From a checkpoint of a small transformer trained on Wikipedia.
Architecture: rotary positions, no biases in attention or MLP, normalized queries and keys.
Each number is 500 + 25 x the weight over its row's rms, rounded and kept within 0 to 999. Layers, rows and columns count from 0. Numbers have three digits each. The size before them is the row's rms in percent of the matrix's.

# q: layer 6 attention query, 256x128, rms 0.345, rows 50-85, columns 64-127
# k: layer 6 attention key, 256x128, rms 0.345, rows 50-85, columns 64-127
# v: layer 6 attention value, 256x128, rms 0.377, rows 0-63, columns 64-127
# o: layer 6 attention output (transposed), 256x128, rms 0.538, rows 0-63, columns 64-127
q50 090:501466421507497517513497474514518498566519508468476484506503445486498526497543462489499477487500481487476481517483476513494544450520512451490497504461441507505528516512514479508531519510496508
k50 094:500475439498517478529471480483519490519534502504483483502503443482533554491522485486526537459500484529472528527492504507532507479488519463476502508498441517500527494502492474486493475489542489
q51 046:494448534507496469467499486481501494455500496519512483499463495507504522497500485492497518496481507569522470563492499507487491488480493518538551483480512497465514505543514486432500498507499470
k51 051:520453588482464466466533519522497519480523514501529507475462545512466502502475514513514472470500506522545499515493492521506513480531527496508517461481522510480527473487512450502495496526471512
q52 107:522488533512511497480532501502491525469462526487478506512512452498536508454494487469537562464489490528501500479525481462520478538465452453492512486510461513520514516497464468500479491503505524
k52 109:531479531501465498493485493487501500512481502487474489517496487465503495455470471472537546526478502515510462476530530473525508548492480503499487527509475485493504493464486468447510478514506501
q53 117:525505510527502503504558504542459503462485562515529472542444490499536540480453504511500526501478475507466513519514496482486500528487487491488515448540480532523490515483543488497495512463507484
k53 120:525488484515479535516508510524453532466476571492515472520449524465500493477450484483504496508469459471525509487476508466500530560492488484532507511520460490521513486500517452440520504512488518
q54 082:496530524442452512508544493525530510518511504481452517481507556509493451542502492500474511509527518494509500487537520517521521510501482488472508530500509483493522502519487499485557485487480512
k54 078:472467530427515551510535507543524510529519478482479491522514531504516495511514476508484493511496515544524454523536488493564506514502466509503525494463511482483478498494488509440520520499480492
q55 077:529527480435480512506493471506543470522484522447492516464485496470486558477508476484493524445502504486490486519482502536494508457490519491502469500484468530495550508499512483504540461483488481
k55 085:493485483476472524483484489511489511512488522453502471426498475506481506531508501489524477508472454494492515508503505523535506477499505432538525509443437482466505483456506460472521507500469478
q56 083:548490454487465485506479467512517464534511520488512502501495523532440488505510474466456456532479499515473470528560530450541496506456481463467523483520510478496523497526491498512536470486532506
k56 081:525534513491500507501481478483525500511504527516533510499519549472511508502552521517461498527490501510517512488472472526558487523473463504479535486478477472538493552490505462468510501506485584
q57 073:495472488486499499497503471508483519505497482465479511523512459441440542504496557501479481467496483461481522460505510515486517492517490513504515507484489448508529511492480481460467500555481498
k57 075:532493468520472484480496496515499469490497493469503491534478450500461519522482561514466508489529532523485500500493553503481505444447526528446491512510503484504494480491535482505523487498564494
q58 069:478514517487460469501518517509539543538507508502490487492482520494529478533494557502503536485490489522507520502510532495489496484465487480480525490490520480488536496477491440479507473520487533
k58 075:474503539477488487487529510509501503482492563458511497516498520517476469515543464466513520557496478540506529512542476486548534497502480523485531536455502463516513500468488493451504475504490514
q59 080:544465538478536452491494499484461492472479462535509483516548580491442466503507527513438486501493516522546470524470464489502473452510512500508491538467505511468502528514492496522493525486488473
k59 088:545523545507462479520528529529533453481521508484462492504477541538485434544493528523516501496512524523499488539510530531468487482506504509496490494510555477472503473481491526514509516515526507
q60 097:462502531490530466510496494518496512573525493486530505463494526508476488509482474496492513482500480477506511509530482503526494475518517464480511511467458531509486497536525468562476499518538502
k60 090:474490529466527486505462504518523475540524451471530493488500496535520468506505481488505509476505476513495514484490491493534504477552461526502467512512490484523512494491519458531443501503548518
q61 097:495518508510484488479479540483502489535486462438542515479478491491522471510487540521506519437514474491509549518492528513465504521523531497471542513499553514477525527496477506495516506466483489
k61 102:466474487505519477535518509458541460558519534499480534500483487495492501496484486469487486505514503502530523548548477507543457514512510464453470513488512487484527494477480496515473478500515508
q62 080:471495506484483464503499477518477504525506435513511484529484503475501529462473437457488496506497495477501502537461466540502504506496497495496501516482497511498512443528528441533455512537506527
k62 079:514497521500510450495537487533464517524514468477528453539509538466484495474474490491513514508549473499501532511526471516492574504512530506521478533490490528519503466454533472476451492498519505
q63 121:488514505501461512494468521463478491504489433475484502513537511475496462527512484476536523512502540506506521467465515543513504496482528529503499527463487489431493490478533505554536479497512486
k63 123:475507496509500506492506527494465504489511469455460502511558482562514470500496503476508499503498523521514476496507459531494474484487538480492496506484538506459457471488490502548477505476526466
v0 096:492465476479552486524533499490478544499510511537493515499494486489569492495484492527494494485478521521465468504482486505531487492483479520511471492507492513522506507522517537508458483496428488
o0 088:522538516509459489501531520547515468491509501510485498521496504509492472463481480503477521533505516497456528513503520514482514487497483478523473506484580533461518525497463489487507504503521497
v1 073:486513510543485480464527501470529462509477515510564510520508483459495519527525514531486486493504499490504512527511490506482478466459503511475463478474488478498493512543541564489540510531454548
o1 072:504534534482476467533503521504472512497488472494520468454506520549495522449481497484493524518578502504487485447461511500493484534522484485505484508514490487510459521487493467497473461514456447
v2 082:503523522487523513519516518491478505470517483457494512503473527527526498485525474490515487484483472506548481511531492495506521526493519555485514507470515419510484487517448484509496507490470528
o2 091:509491505527451539529530488514521487491506513479486524507498457483461481566497500503491520520481530450521511483526514529488519480526524492577479496514483582489526500521489553479516457524535511
v3 078:474491550491484493458497517531547512489502496496502464507483500493482484490497486534503474494519509524493542473518552515524522493490519480540534500478513510470511535494475499475485533513506489
o3 073:493488472507499508537498494460456465489477500475514520474484510546509505527526479552500506530510510499495495441514486468523474496489498459459490507541473483533485493538521446523503497515473497
v4 081:523456473481513505509485531443516499470518488481517510536503528494448527499521475490501531514527471504477478516482519461513527500515491495554482489497534497493524523542467526504464497470517546
o4 071:512490501487491473491504490499465530484525512516524473489527509460532498544512543523490496508441518469494517442504531540486503494505487499472523501485496494482507498453557520525494492489451460
v5 079:490506473517514508469534455493511513484530521512507576503516489484519501520509563506511551483483510443445463482536513519496461527499471445504488521491477517514483505551503520486484514462503524
o5 076:534524515500513466481472516535477517516519486476466455501474518539528514477520453498483511487497461492503473538447518509461462478488519526481492499486514474490543516466490500542500491538529494
v6 080:510520557507478510507490508505551527503506491468511499493515519511503543558472521551477469489513523488563508521542507493506508496487514473510532452486474470519525479520503526518558462492481546
o6 074:480477518473517529497503507542498466498469509434533538487471488551530494445495488473501533550553469505493495493504495504520494482509504510487526481506499533511450482476525479521499510492475471
v7 086:536488540510496524483517525488481467500519484495480456540549521511507459507483477431522491519532496493495487502464514499477534490522454514500483502483568506435481457443508526485473532526497535
o7 091:506506449520497532523496493489510497492516501526448470524497469452468499493478501496501492488470453491432512476465537502498499513482524498518488467504508493548468508519492523477502516482487448
v8 081:472487535493494512497496478540508529481511469493518521469481499570509498544461484457506474518510503474503503486530493501495504505481496509510526533503464493525495498494506443503483493497493523
o8 075:510451478475507578530530516511534457516487527464477501506478474478506488489508483513501492490532503540523498560508473464540482509508496517488524468490460520521526495466482498501501498509521486
v9 086:462514465471538494491455470471521532499543510497528503482480525520420498474495472526511548487503525484528518516561528428502473507468480549495515506512499488504474501485521521501497507508518528
o9 085:478510511550488485486485503482490535482431478492502529483509497573519504476488489492512517526479468495494498455477516472519480513504527520502520512512497522477525481501501484479592462489523470
v10 088:496504528500492507502479491481497477530480462545543476524503547531493467445464504508483504529470467488477530512501482539486473510489453547503477480481478479497475498506517532513491518497533535
o10 086:500567508480516518531507507522542494479485489505471508516532448492508485500520494482518512516491529480459496459476483519525532520530497487538492496503549527508481469537551512468516462508501499
v11 082:498517499485471504508471534498529500514494487505505493487475549492490540447506499494501503481473452516493509524499497531499512487513511493472469513512439503512527528499525499513494527496506495
o11 077:454476509488538459490471469537450498517515506522509487485553467493539489511586495499492471475506527509521496491459457539551493555485487479475498512475502498526483498514502534507492532471523534
v12 081:499468522462488477491498528535498458505472539502509481522474507523501539522519499537527514481528523487591522501504505466535515479482504513493524465446508526485520463523497489532517467488476504
o12 075:454472494516494516477477514498465520473485495482506515490499504524481504508455547491478519536522498474494499509540511508489550504551489507501537467544479481521437499461515505484507538520504509
v13 074:545505495499497447491530538533488490518508531489497525488527479468507528487546503505488551506492475502493490500523464493528503489519456493476492515558508505536492507556453462508491523506531527
o13 072:460474501546503490495452491508459542501507515487505510492466497491501527515537489524526499489495522512509495534463550531462510483498528465512470522486497517487537501501530562463545483532504494
v14 094:511523500486475492489561486514458509485489499558462515513509497472533479496477489481484476488468518461498537516478434520513488465515498485520521540493485500494512504458496524503552499523459455
o14 081:485508481491506442479453520537500475513504506476478497542518494498516491476465525473489494478537521490450516493489511508504479522498464510485425496487551477495551485502487477506446525473486539
v15 081:491509545525497514511438465508478479512503470493472491479553457469438544495490505482486503507503511486509495487504484531509509520538476467529506492507517463496521495479471485521521519521523523
o15 075:530509492482562536495472548529521516503467512482483506512460512493572466504477493512522509467493451504504491488474507481536526482474531534472514510500453525532475477481498497491524496509484528
v16 079:476509519523500494506492486452479550500522506472490510543551511507535448522490473495543529532510525507498497500545500439496547509509498517513453549507539471468484489501486479508509520493534539
o16 084:511501492502489489517492482497521517523490495494508476480482483493458508514506506507494477497462436514494481532441538529455440506510566509474505483531445497510501485518480498453520494505468448
v17 075:475498501549501495515547451496491523519492528540504493503477494529579506498493490499491451486471506507527485534490490504533477464495520555464498483484509479474500509494502477483482521512497513
o17 067:499561494478489488493485502519507477505523478512488505486489478521416497478529512500470504484519498509485514508489460528503558556530502464521497484475470529505509488525471528500514485508551500
v18 083:557516458491514549510505497482480512502555505498506480457442502513470481484483497483482481510484499495486510480496485559473516472503522485525520487504535534450512503472456499483500482503483439
o18 080:490472490492479475474535507498490510465491493530479502536565485455525460536495550483518498507465541529472489469534481489503532468483486500513521514445530480478543495533542520539449539474508529
v19 078:540522522504481509500480563518564508507490501460506484501496517466533513508539502533498490495518493518534495508517515496488552547483487492455508461524538504517525464467521506482467513479501502
o19 071:459474496535487502499539466447447513473490501478508510479480484459473507539504482479526497532495503498535530507496493508496492461456533467524515498469500480526438549527495524519501469512539478
v20 094:489504496494496480510494506495463505492444507550460510490511477509492456449492476499470491486475483555476486493448504516511488539475533542466499494504510470515474501463547556498484512471488487
o20 089:531529505489500507499500504498530500479524477562514488573504539538512485507483479479520465476486526462491488481527492447490534486509464490552489502518526533458521529513489481473467472515504512
v21 075:452540520511495456475515487505488513476496530523487544503496560531471503502483486515522517483468493507462514515449506526499492446510526507550483549500526468453483504476533504537515501498468530
o21 078:501482497480565463490486469483488528534487481509514485547503477503542517469468494489500517489488475480440475509504505481493491554505492497484497477543466540522550504499475482474460547504498483
v22 090:501522506497460530494476481476532457527475493542533497472526504508502529491512541516483506482519489448530493504505516527446493504476474494473525477479455490515492490506484493507539527507520540
o22 082:502544516517516501500483524546478509499458489459477484508472471491485517471504535457515506486544498517532520481475465483516469487530506509514481529529470479534480464510518516511522457473511503
v23 076:502511500475506495516544486535509506473498509497508526452486486554494470522487478511487530508497520503467522454473463499521486502506482490516533523519531539512473491527522475478532483469509426
o23 067:505445490493517483483534482467521532529504536513509509554482525473497519487455519494528516511513507518486512557558499453465499443518512492529501475514516484481551467483479468510477496542523528
v24 081:521467478497504487488440437531490486540506479525507483498552494489508499502469505460515497525520544505490484478507479495453478464512488509492494506545503528481475524497479511457503504515511509
o24 082:486497501513509500497482537447515480454445518483491509447493502494534497461486493511507497473498455515524461487493513497514487511496511510485536492509511478488538476489496480525474509511483503
v25 070:477500467526523485520477492505464492523482487563539470513457493508507479486498494493504473537488493492482508497496486476490513488477507514532497471488472519486531480453518468527484508531459486
o25 067:490540516500493505501513508495516485513486483473473518489563461485483520482491535511497524515497508541483500546502445497509530515532440517481525490499518481490474534533486490460518451480553485
v26 081:496479432504503535538470498494483496514503486497498485498517484514459483445469509471534501511504458495477509503496476496482464533519530507522515517494453512540498521474501460543497521490509430
o26 074:530533496469493524472481485506529461526545487518492478490524501531483487494518495519486471457452493494510496511465447479554503501498485507470492504486520475467494484513481505467543486486504536
v27 078:506461475485530477463514504537490481472497527496495484491435479511553509514512505493513517479493484496464498450451535481509474522486528506532517494505503496527493470483496458535416510474536519
o27 074:551496485540494507549559512479495471487538467524465526514478507476483523518496470514478511523482526518500523531555497529529518494507434477489475501536506514502523532457498510473531505522469487
v28 076:441509501523517472499516512537507495494521510492487500489469471507481535548534518532555490459502499481471506494492513502463488493516497508511494509501495502503507497536491527523502488537492484
o28 077:500509488519483515507510479483535517542548480442468505525507516498510498479479511507491520516526499486504505480524484472548501516476493457496495504510480492510494519470474494520516492493536516
v29 086:500487472533488477507465515478531463513474453531541518493513520545526495487510508502527513499503484512506506539495532468454476491502475557460479480508501514469475493524495499489473462523562520
o29 080:474525515497506535504499467494469565508469490511511481472512497465450509480502532458510497482502477482503486490479475514519551561504491514500498502504505469496485472480495535512494524466518497
v30 079:490534540540537468487490491501492523471520487534529545477496530485453497507495480493458509505491490494458480485471504527512454527508497528547513495511528465493495521505519498467449504488528523
o30 074:528497490461535506521500469506516514527470510494466506511500474499550525507540462520547491486452513516507493516503465515472513462497475464484514507486481556493543502484531457530507455462522517
v31 091:519497526462499502523473517537458499510455510493456491534524491481534454481498501488559467509481507521491476492483500450468508522495461522495439520548473482455489498466525538487516488502512477
o31 085:504503486543509519509480499436566458488465500558491510493523508453468491501487494482484485502450494435512496527500499548510470520529535532514501508501548520492493508504475509477474537513465494
v32 087:513509494519504523523499436483452483508516527465527474488550435478441544473517490482483477528508507487500538516509506493504503484505503500474503476503535497487494497489497495510492532540513518
o32 085:517517501483493527471451538488497529468476492566523470491486548523462477506474526546534473469476519474528455458463507481470488508482505517492513519483480496486470493521516501485525465507486468
v33 086:485521500526533542500474476511486505519474486545487491535526509504492466493440485450515452550475543468487474494498450501492504515488501498518455471479475480498525491467483524494529518477468476
o33 083:564518510482504480508472505492547452488479513477483502490516486495491511477460527474441517483473456506460500559489471503492488498547504545498564495483498513484490491493502451528474456506501513
v34 071:491532534508498506493502538479532469443522519485525504456478524540439535528504470509475495501511530533537503516507515490471479480490467551543503520494547511442504474545504491528521493503497493
o34 070:458475472490510521514513472516446555564436510500514500553516461499469496477479538485529512518467482483440492499488485481490522503518511476498510498515478542534493499468527493486510512454528495
v35 093:486522506539496545477503503508501504497542491502519488542533476448491477453518483503543514493494504466490519502549492463451551506482478490488481481468467474515493493485515487496492503527521483
o35 090:499512501497510488519524510491507533495490504472497500456499512522500484529504539504491477510513503470527483515457513527502459475480489518505474536510506446475476527517476491503505455465520494
v36 087:477491463518452471520504517481533542507536474482497509449498536491487544515521500501480477501518468491521472501506540497473538483526500493480453509521496516490516552512498487490481496510521518
o36 076:504458507508528486456445473481474507537524520496539479487517486483513486499601485473506495500475500547506500477487492520526472554484500478473531512461450482502521508508488501522509539474528482
v37 077:491480510475525477547523479496473532523509501502462551525438515528482536506489484516485472477455482519422484511505512504519498479520530489528503531509478503472507531557481516484500505467462514
o37 071:535510488486503469475500493547521476489521506511519492487556503511560469498539510531493519498487528492534472477518490530498479509525480499512504488498539533478550498502471507542454498531508508
v38 087:475485506497485513480492482487523434486509476459550464519524480516509515501488517515523502509520496501512530529559514453527471526441537537486498536489498501504533482467496499457518492514555472
o38 084:473518493495463546514533499496484478502482466524507531489525526492456500509510504513515481460510463521536484452454487507498515540505502487473497502503490468487425496515495490471509523490452477
v39 086:456521518480543545487520479488467525510519473511491513508477500498538524520507513494524552491479491450506500511487535467473518505481506540453491515478526476502478491491529470518470455527488491
o39 079:513494510497503495538516513487553552488508522502460511510526517488463487519479494539512478514504501481508504528534520504478474504459482506526526493523471500480499499511484473494529493478557499
v40 098:505494527514488487498522465533494519513493467486497499514537538464505493464478510490519441534518478481500473476516497518446509489506518508460460515510484515497483501457484469494487482527508494
o40 095:481512497518533556509466508450566457488498500505533496494471497465496469511513472468520509507497528494498485509477510501459472524500496494526499495519484497479515504532473520487491497502485494
v41 080:515512505513520491489549501510503504455518526464517471509485581509494481472463499497529527513486483469483542510489486503509504528480504503524532517498520477490481507434499539489465548476504486
o41 081:528508481546512479518492496452485520477548497496453532526524456475489521503499505494495535531441488479478512505513512513500492494516490497535492478472546519475542489524503510482512465551517509
v42 086:515500485518493494517488545481488523501539466487528479448489463526502521517515482461517471495488483518503450474465533510470495479517523543509516533519520530484489515523513478460451413502511482
o42 093:510446489469485561512532473505519485513518502511488498496524509480486470549534536521519473516498531503530497477536491512485523493480440458520482487478506500485527499505493512559483561438521514
v43 089:499481468514507481482461491525488532504524523515521475467550473469521518490462546468531480496506496449464459454477470511505479522509470508528488525519476489496534505448486488520506503474481436
o43 084:519493506490528527517463533489500419489453483499466482496494506463496470492509493499486497450489484520496529498482441515508497475481497493472509513486481508480520506482486496490469529509482523
v44 066:509486533487500474520533451536519542479515506482520527548459499474516498501491444505479493503498448508451547494516469521500468462501527493498495504507473473485483526547471471497527485488503489
o44 067:468506511479511456490505537463511497493495509516549510478484520486543471513510525495508500508514576484502463495502484517484537516510508498508505498505512493483556501511513519491438493542442491
v45 087:494495470509469505505480489465538530503526508480495485474495525503493513508521555545485479476503493525467489512507537505464506478491500494512470501529500502471499526523485534515570457500506503
o45 084:471498527487519468485507504487482495499461476514567512502509502460516479477503510455493496514530488483490478431501475501509484511491537471498504550485501478463521477508507501514443551470453478
v46 067:504521441505497516545499507495491482496479545502478491512502481496532553509465528513507471475455510520517465500472510482496515484479558488469485495495516497447535501504440523480529494520447478
o46 068:519503513477489439463485517498477488471519477516498495520543542503471473517500530492472477470513495502488515469550482508482519511503489512512547503484512509510489492509521522519433520525498498
v47 063:488484521531547488508495449463484491530489445544512508519481486517490519505530448500463480508497527529480479525539497520509501448504473521546476526488484502512497503546547494489508496525500575
o47 060:494527529480504503508532521552510503496481533463541529464491490486544488497491527506509563525529494497476489491441509487498489541530491480499460482490528546491515517506457506513528485473511499
v48 073:526501459511514489489510487477489436521464478490520521520545492481495520485488553440481535531514505476517512476495495511496461516503554499482512524499526520531489472509486422522532495459540467
o48 070:531501515474504508498497490520501523494531491503495473494475520515479508532479490531513500485493471513523445542497506502429507478495470517499505482508510478486489493473513514486492483505497536
v49 084:494492508503512542518499473511510522525493523468492489542488463513515476455512510474504495493455481518441492475527517486492548509475502479459482504495457481522501511512471443514507512531524511
o49 075:503535522484489499526520530467519464467523493512510526465490508479489470556544486570494489519549546521562469507520483518501459473504528523536501528542479506498490519558478535480497468523509490
v50 089:507480500488492496501491499512473501514507523547532470485546482482477585500474494519509526467478502475535490494490496494539512522477512532506514502492471485503535481478520498511456538510485521
o50 080:541523482513498502480422526539487467457513481475465510509519508522506491508531510515519481461502472504528523500483493505507484519525437449471526483487486505516467516473540516456563479492509488
v51 081:499505495519501445464498512531508462492528461536456528531515509507534481533518515505512500467499513498485502463511450523500501497514527452483514507483463479517487500542491475468497491464485495
o51 074:510452519496520471506501510545466487511522516464497484473500488480537558484538494472478505489510474510489466565496496511486511475506512477478454503515494514526484521478469468515452510505529524
v52 098:517521538523506485489528493510492503530503515520472499528481503496478468505555488506483490485543485496510511485472451540518508473534545450500499497480495504520504509520504458504542518494493511
o52 086:481462487460504456484487496534525495491546499492515503487487501495543531535528512484486479525523532501478477523516495496489510480523498471477492492499454484515482510501510488498476495481487538
v53 067:481480474495500493477519474489493476463481482507531503463529471499529517506467468508470502514491544483507566486532514505534510484481516493513506529457484514510499495484517470472485544511532493
o53 066:542468521484492493502494532541462501506474513540524472530491561516475502500529504526508478477498507518515484505470520461504482533514470537454486510502497473489513505482484481495501468517450485
v54 086:527490499425492507495534510472526519460524514509507492483464489535486526525493459497455521457495492498449531476459554529567541483495492488519502517466523479483493515507508542489506539491503515
o54 085:540478489528462447486505509517447503505528517520489496578496501498513486507513513532503518471506514517470524457533508468516492513483507477499495503482529531560508488509531473499479524504472467
v55 084:511515512501500486538524477513487473497490488502484519522510513454552439530509538538484462508528503516494507499490480509435468522512495489460492492510509468501477528536471522503533511539522491
o55 081:492548496499452510500510518447562483523491501483482506480479491472478519474499444480528494511505533471540468500522485502532475480487513493511489538517499488494506497499509473491459451525481516
v56 081:524501488485496490496501506501519464523508498458498486499554526511507533532478501487501494468516493482481515504493523481494497508500522511442513484495464470528500464483522517486502470514516506
o56 078:497452516519506515489475475495503456491536509487489521487463502507508510464502533487476495435521464512533511490490474497512442517490513475514492503505504478516476504485468483528496561448445503
v57 084:526481503477494449471519512533536499489490488482533497489515503548488518534534538504511508512543486430500523486547477484493514517482476525462535506479505513554511492548540515534534504495509520
o57 081:450471506512460523486444513492426467488507498477506489500484501484498521503505508509505513534542509522489464471447489477497462477491502451486495472518480501458450511470509480477496473524489486
v58 074:513495540486520463498513497503510555487470541468465527481461459486501501540518442487504504507497501522482494475503529534497483496524499477555476522534517545504494495517522488482439513454525508
o58 071:558476469530493468491536491505514518513521506546495493542472546513514513513522468522488515551419538497464499553510534492480489510488511510472493463494516516508536540487507505506547496505472510
v59 088:468506449505486541504456504494498469450499440486478487462521514519460483517503505519475518531524536551560521523512513472455518569498518509507538519495525499492495510502508487509510494489514442
o59 091:483479517466485505503488491476462542546474524519547495513517497485459530515495487480542447475455452487506491514503491450501490485470519505447511518493456496484471487486520455477507480492523493
v60 060:490497490542509524519492495492458500559538444478497461499502508482479501512517522512521444509511524475551511529531484492503517484527509467533495482515491510492537467439480495512516450537488513
o60 060:457481507486503566530500479546552485491482494455494523449538468476502480488485521477511498511524476515522488490494491530517493518489493519464490512464498473502471492522487518526545537436525511
v61 078:457515496541464519505488519480479496496509473463496486483510515525518511530476528484516492563527544491530515533545488439490523504518497477556558496475516529530516508502459497514528499506516496
o61 074:461477505472504550506509479518523493551512526427498521524523448549473529499498492552506503519471447504514497521493525505510496491497500541476504466519479495470496450482491473510527477516513490
v62 077:477524506599512480494503512481525504471474497471530503499522476470486446511512482475487474532471507533454485512516493492497511499486498487533468500471524475513514528512534554470525536504526535
o62 076:516511537463488497529503488472486491539515491491509498501503500515513526491527464531521522532488477503476456499458496509498501500521494525484498491515495528469496533520457459495476447531467468
v63 069:515488491481511462521503545488501461483456506449493499516509478491522508519546461518447530513510486514460512496525506460487510518523495479536478546506460503521516503531519502499529560520525555
o63 069:503500509515462452485517502522465490527507496528492511508501504487503509513545500527511462514498521547487508485441513514516460511489511503428463491514536508517455530508505512456505450500437452
q64 105:512506503505499510485445498507476551459526479519508513440482525535471489487485531519492528473497453538512469514519446507478507502487466484519496482479487498476471480494453502497484489539547514
k64 098:575475492507527494477523511480464499469460488498463508467489521458526491506522517496513478490473503543494475485504472470480499519485469484496495523504526488504439499515474541503515446496544497
q65 105:489523472501462529497490510487508475458470469494482496502524523492538493523490485492495530453524509482504469477515484504447537528507480534504496494482470506498561531526465490496490533458523559
k65 098:527497473501512510528498481538522561505465498468464486483507460489459486499480501488486486508476487499481484508536501496461479474523517549492525498490518473515524558469548482537504485566539554
q66 101:481485481506488481475470508525518499493523463465542557519494498510512505501484485537502527466443490470528493531518464436514485533529524529526476534494501474475533528469496501493484557448491508
k66 097:493503472499474522538508463552513530488481454522514551494488472490497461459486541513503479502497514509476511530499560532488486480492501546484524502504525517468528525534485554552525484524495504
q67 090:503498514492478494468532483490510471505493518447497486464486532507509508533510492522514517484520523507495529509507500463520528485543471466540541531503510489530522494488513509517480494510486524
k67 104:543472481473490505469455511489515488514512506523514471522507505493505488499478531496470463509483461529491522501514495550494520512479534535529454511502481511487466497509499537532510506504487537
q68 081:505477518509539488544507542507433483514531526488491488530468434468507464507511506485455453524549527521513493488513531483486485501472497505504485443510481481498528440551514521490498488504484493
k68 097:479512457495466514500516480531509480532457524521534503506497459449519483513480465519478482482553504487517530471469475501531453490453508490521518513515470496441457433472479523487489516478480470
q69 118:485458511498493455501519485509482565486508531541441498485496493533518450494484520508458524481478489487515501499492475499508511491466471496481486473567464467473515490527517530527484484556526500
k69 110:541473506524582475504480522488503500477468552487492526466468522505529524488533539473511496480524489530494496512516488479493478516480476483472492513483510471526496454487542488479473478468521466
q70 100:517513433556490471507488442535525506476500457501507512500518506520469528480484464502522501465478516499525481512525510467517487496468509517502466503489518494501536574507509521518499537531538504
k70 103:537520502501500475537474467472485513448505481466516520482494515510522510498512534531491460488500512528483498511506525508490504484495512567507472502530505506518554481507509480505456538521533525
q71 100:486496521522475506515514484516549498522485520470491490466535552499495546525530480498491519480536525543498483465530511521485513481539466496506486520467501530485510484501490463496508517491493498
k71 094:509550510510506497517496537473522480492496526548496503526489512524499541524460490489498490526509521528499481520490471483479533515529523484523497513482477508528516580538513464517466541485521537
q72 090:497441488508531514469507469503497539515506498486491513513500508460532499509476459542504489516524523565471518481474524501493458500519497517500517508497497510454533499467490446531512464455512482
k72 101:493517559485494492496519552492529493487524495482506502511481515534493487488467521464457500489489493477501494518484520475491536503472484439486482503497509525472525502548482482480486513522465416
q73 097:499473475492539497534533473512514481483475503558515509505539485534520527495507457451494491559497470543518531490465522550500447492446484480524474494506528532492521500492549505514524491529450499
k73 102:539510511507494488507529516463499483471515500494501492517520512533505471536507437509503560506483535515527493521509503473483490518468519457519475511478446525496527497490520510479482510496481458
q74 100:455504518453496526518496471459502496491497508499500531509497510514522527523460481528504521485478420470519510548507501469478517468493499519491486532481490514499516465535500528537517494532545553
k74 099:496493427534462469506485472482509498489500462492492511509506522490568476502543486512492511537522514502500528543518530498511472531512524532468507535486494481506484520520522485545460479484529516
q75 109:492534498491522481492484500464503508525473488510512481530479481459495492501469470498499499578470527494521521532495487514463552460498475531507537512506504522496486493537488509448552481519500526
k75 103:443500501490504503493488521466467483525519467464492459541518515533525497465522437517536464498511479488469466463453504534505527503515497469495464488495516508502504502484505484453498473478485502
q76 096:559477499498517504542536499459496471500486532498535520502504452515481502463505491488502463498550516518528513492474490546531501511450483452497497504530512500522488459527523442455475458504479498
k76 101:482510530484521494521514532484500513521478522524470505488500527507501534511491436516510508511494469505547532474490500503474529533499483478538527488531514505536480495472496458485504509504510499
q77 072:458516534494487468502487491503496476517536479510532512518489554447502503509458557495445478536504496501520474503514503516505537426541519539497489491511496488451527510511483518517442508488484490
k77 094:546536541515478482507489531534489527536510475533511477532460495521473451523507540537521475504526529496513496537535528474532534483516482532524488485511549495547517473486523518509510499476558511
q78 115:537507467501508542525465531510445539553528479490490502486484489482507473488466459497542494465506501470538487516508531482498502509520529540468511442490462507534507471555499484485521517545477508
k78 100:475526489512514504472508521471495514455498488501513518539497465512487510512485486525537478511483540496494502479469483468521494527543475513492526516534471470501536539559487516494485512522539472
q79 097:526487542443503547491532497464483461489515512533513493490508513498522519522557506490491480507498520530486486467486475485490517512514492505560534460487509506526482490523506500535499473476482523
k79 091:472530517515468516500553441523501509499474500495544499500511462481495477533498506503496509485508497510517518514541508506549513549524463483510451544489497522474478507470508520477520514529515449
q80 087:484487503477523500509479503517493469486474515526446461476481473501512465454500506517518488501556466506447494493518501522508524519500513498531495456472488502532496503516502537463518512492500503
k80 084:501451470513533519511488492531507490485520485492489519478482511513503488503488521490484486480467495509530477533500487512533525558528514441471493484518462475530513513515488495512491520542507487
q81 099:510532429481522476514474508493513504492501567474533510516520496524508477459523549487480431523486543479504485548503508532508522443477505488533500475474510514481521514504523492473498469529491465
k81 112:472484461484559451517512493472501508478479469493473460478487494475521544469491455463512515539519498454474530485488466501490513522532461477497509494458491509550512475507507526446497494525513455
q82 108:494497423485528480518481540454477513496524499510510554524515511480525522493497461481536548490504527486484547494504506506501502495530476513466494508520508503459469526452481467478480483510508490
k82 104:455480496504506476510506484503461511476529533514496516514540501524536522497501448457508507496499521472470495498483461487471515462468480506477508491505490511516522554479516510498496508525483518
q83 103:506489506525518466478512512473520545480485517492515489488503490509467492503494475497489507485499546471489471496483526505529483500540485498457471505491514519481483466552456458460491503485487509
k83 101:484516557496504532450528506500509504497497544483492447496511516515465508521456509514501517503524471499499504478500501506491427558483541512476505488509498449492518490500482494509460429542462518
q84 101:493530449514509486506443485494465484507506516529511532501531502508512464474502506504493490502487547497489483533476497537558533504498468519458481510522513523575523530481480498491543559477493466
k84 087:507499459487485501537457502517487519501514476518481493460491495472531500475501501516449506501492483488492538518499508478545511544489525500488506467507511528494488495515451517527488495497511498
q85 103:546464526500461519489529496500501496497468558496474477484491514541483512550531554533491485544511513517514508482442547483487501514494505459534509481522490507497535428507480488512488473555469490
k85 105:525484527483520513493487474459483449490527538492465497510506498491516547508524532483516488496467470477494511489501490478499496545494536448493500485517481517525457532477514485505487501473521467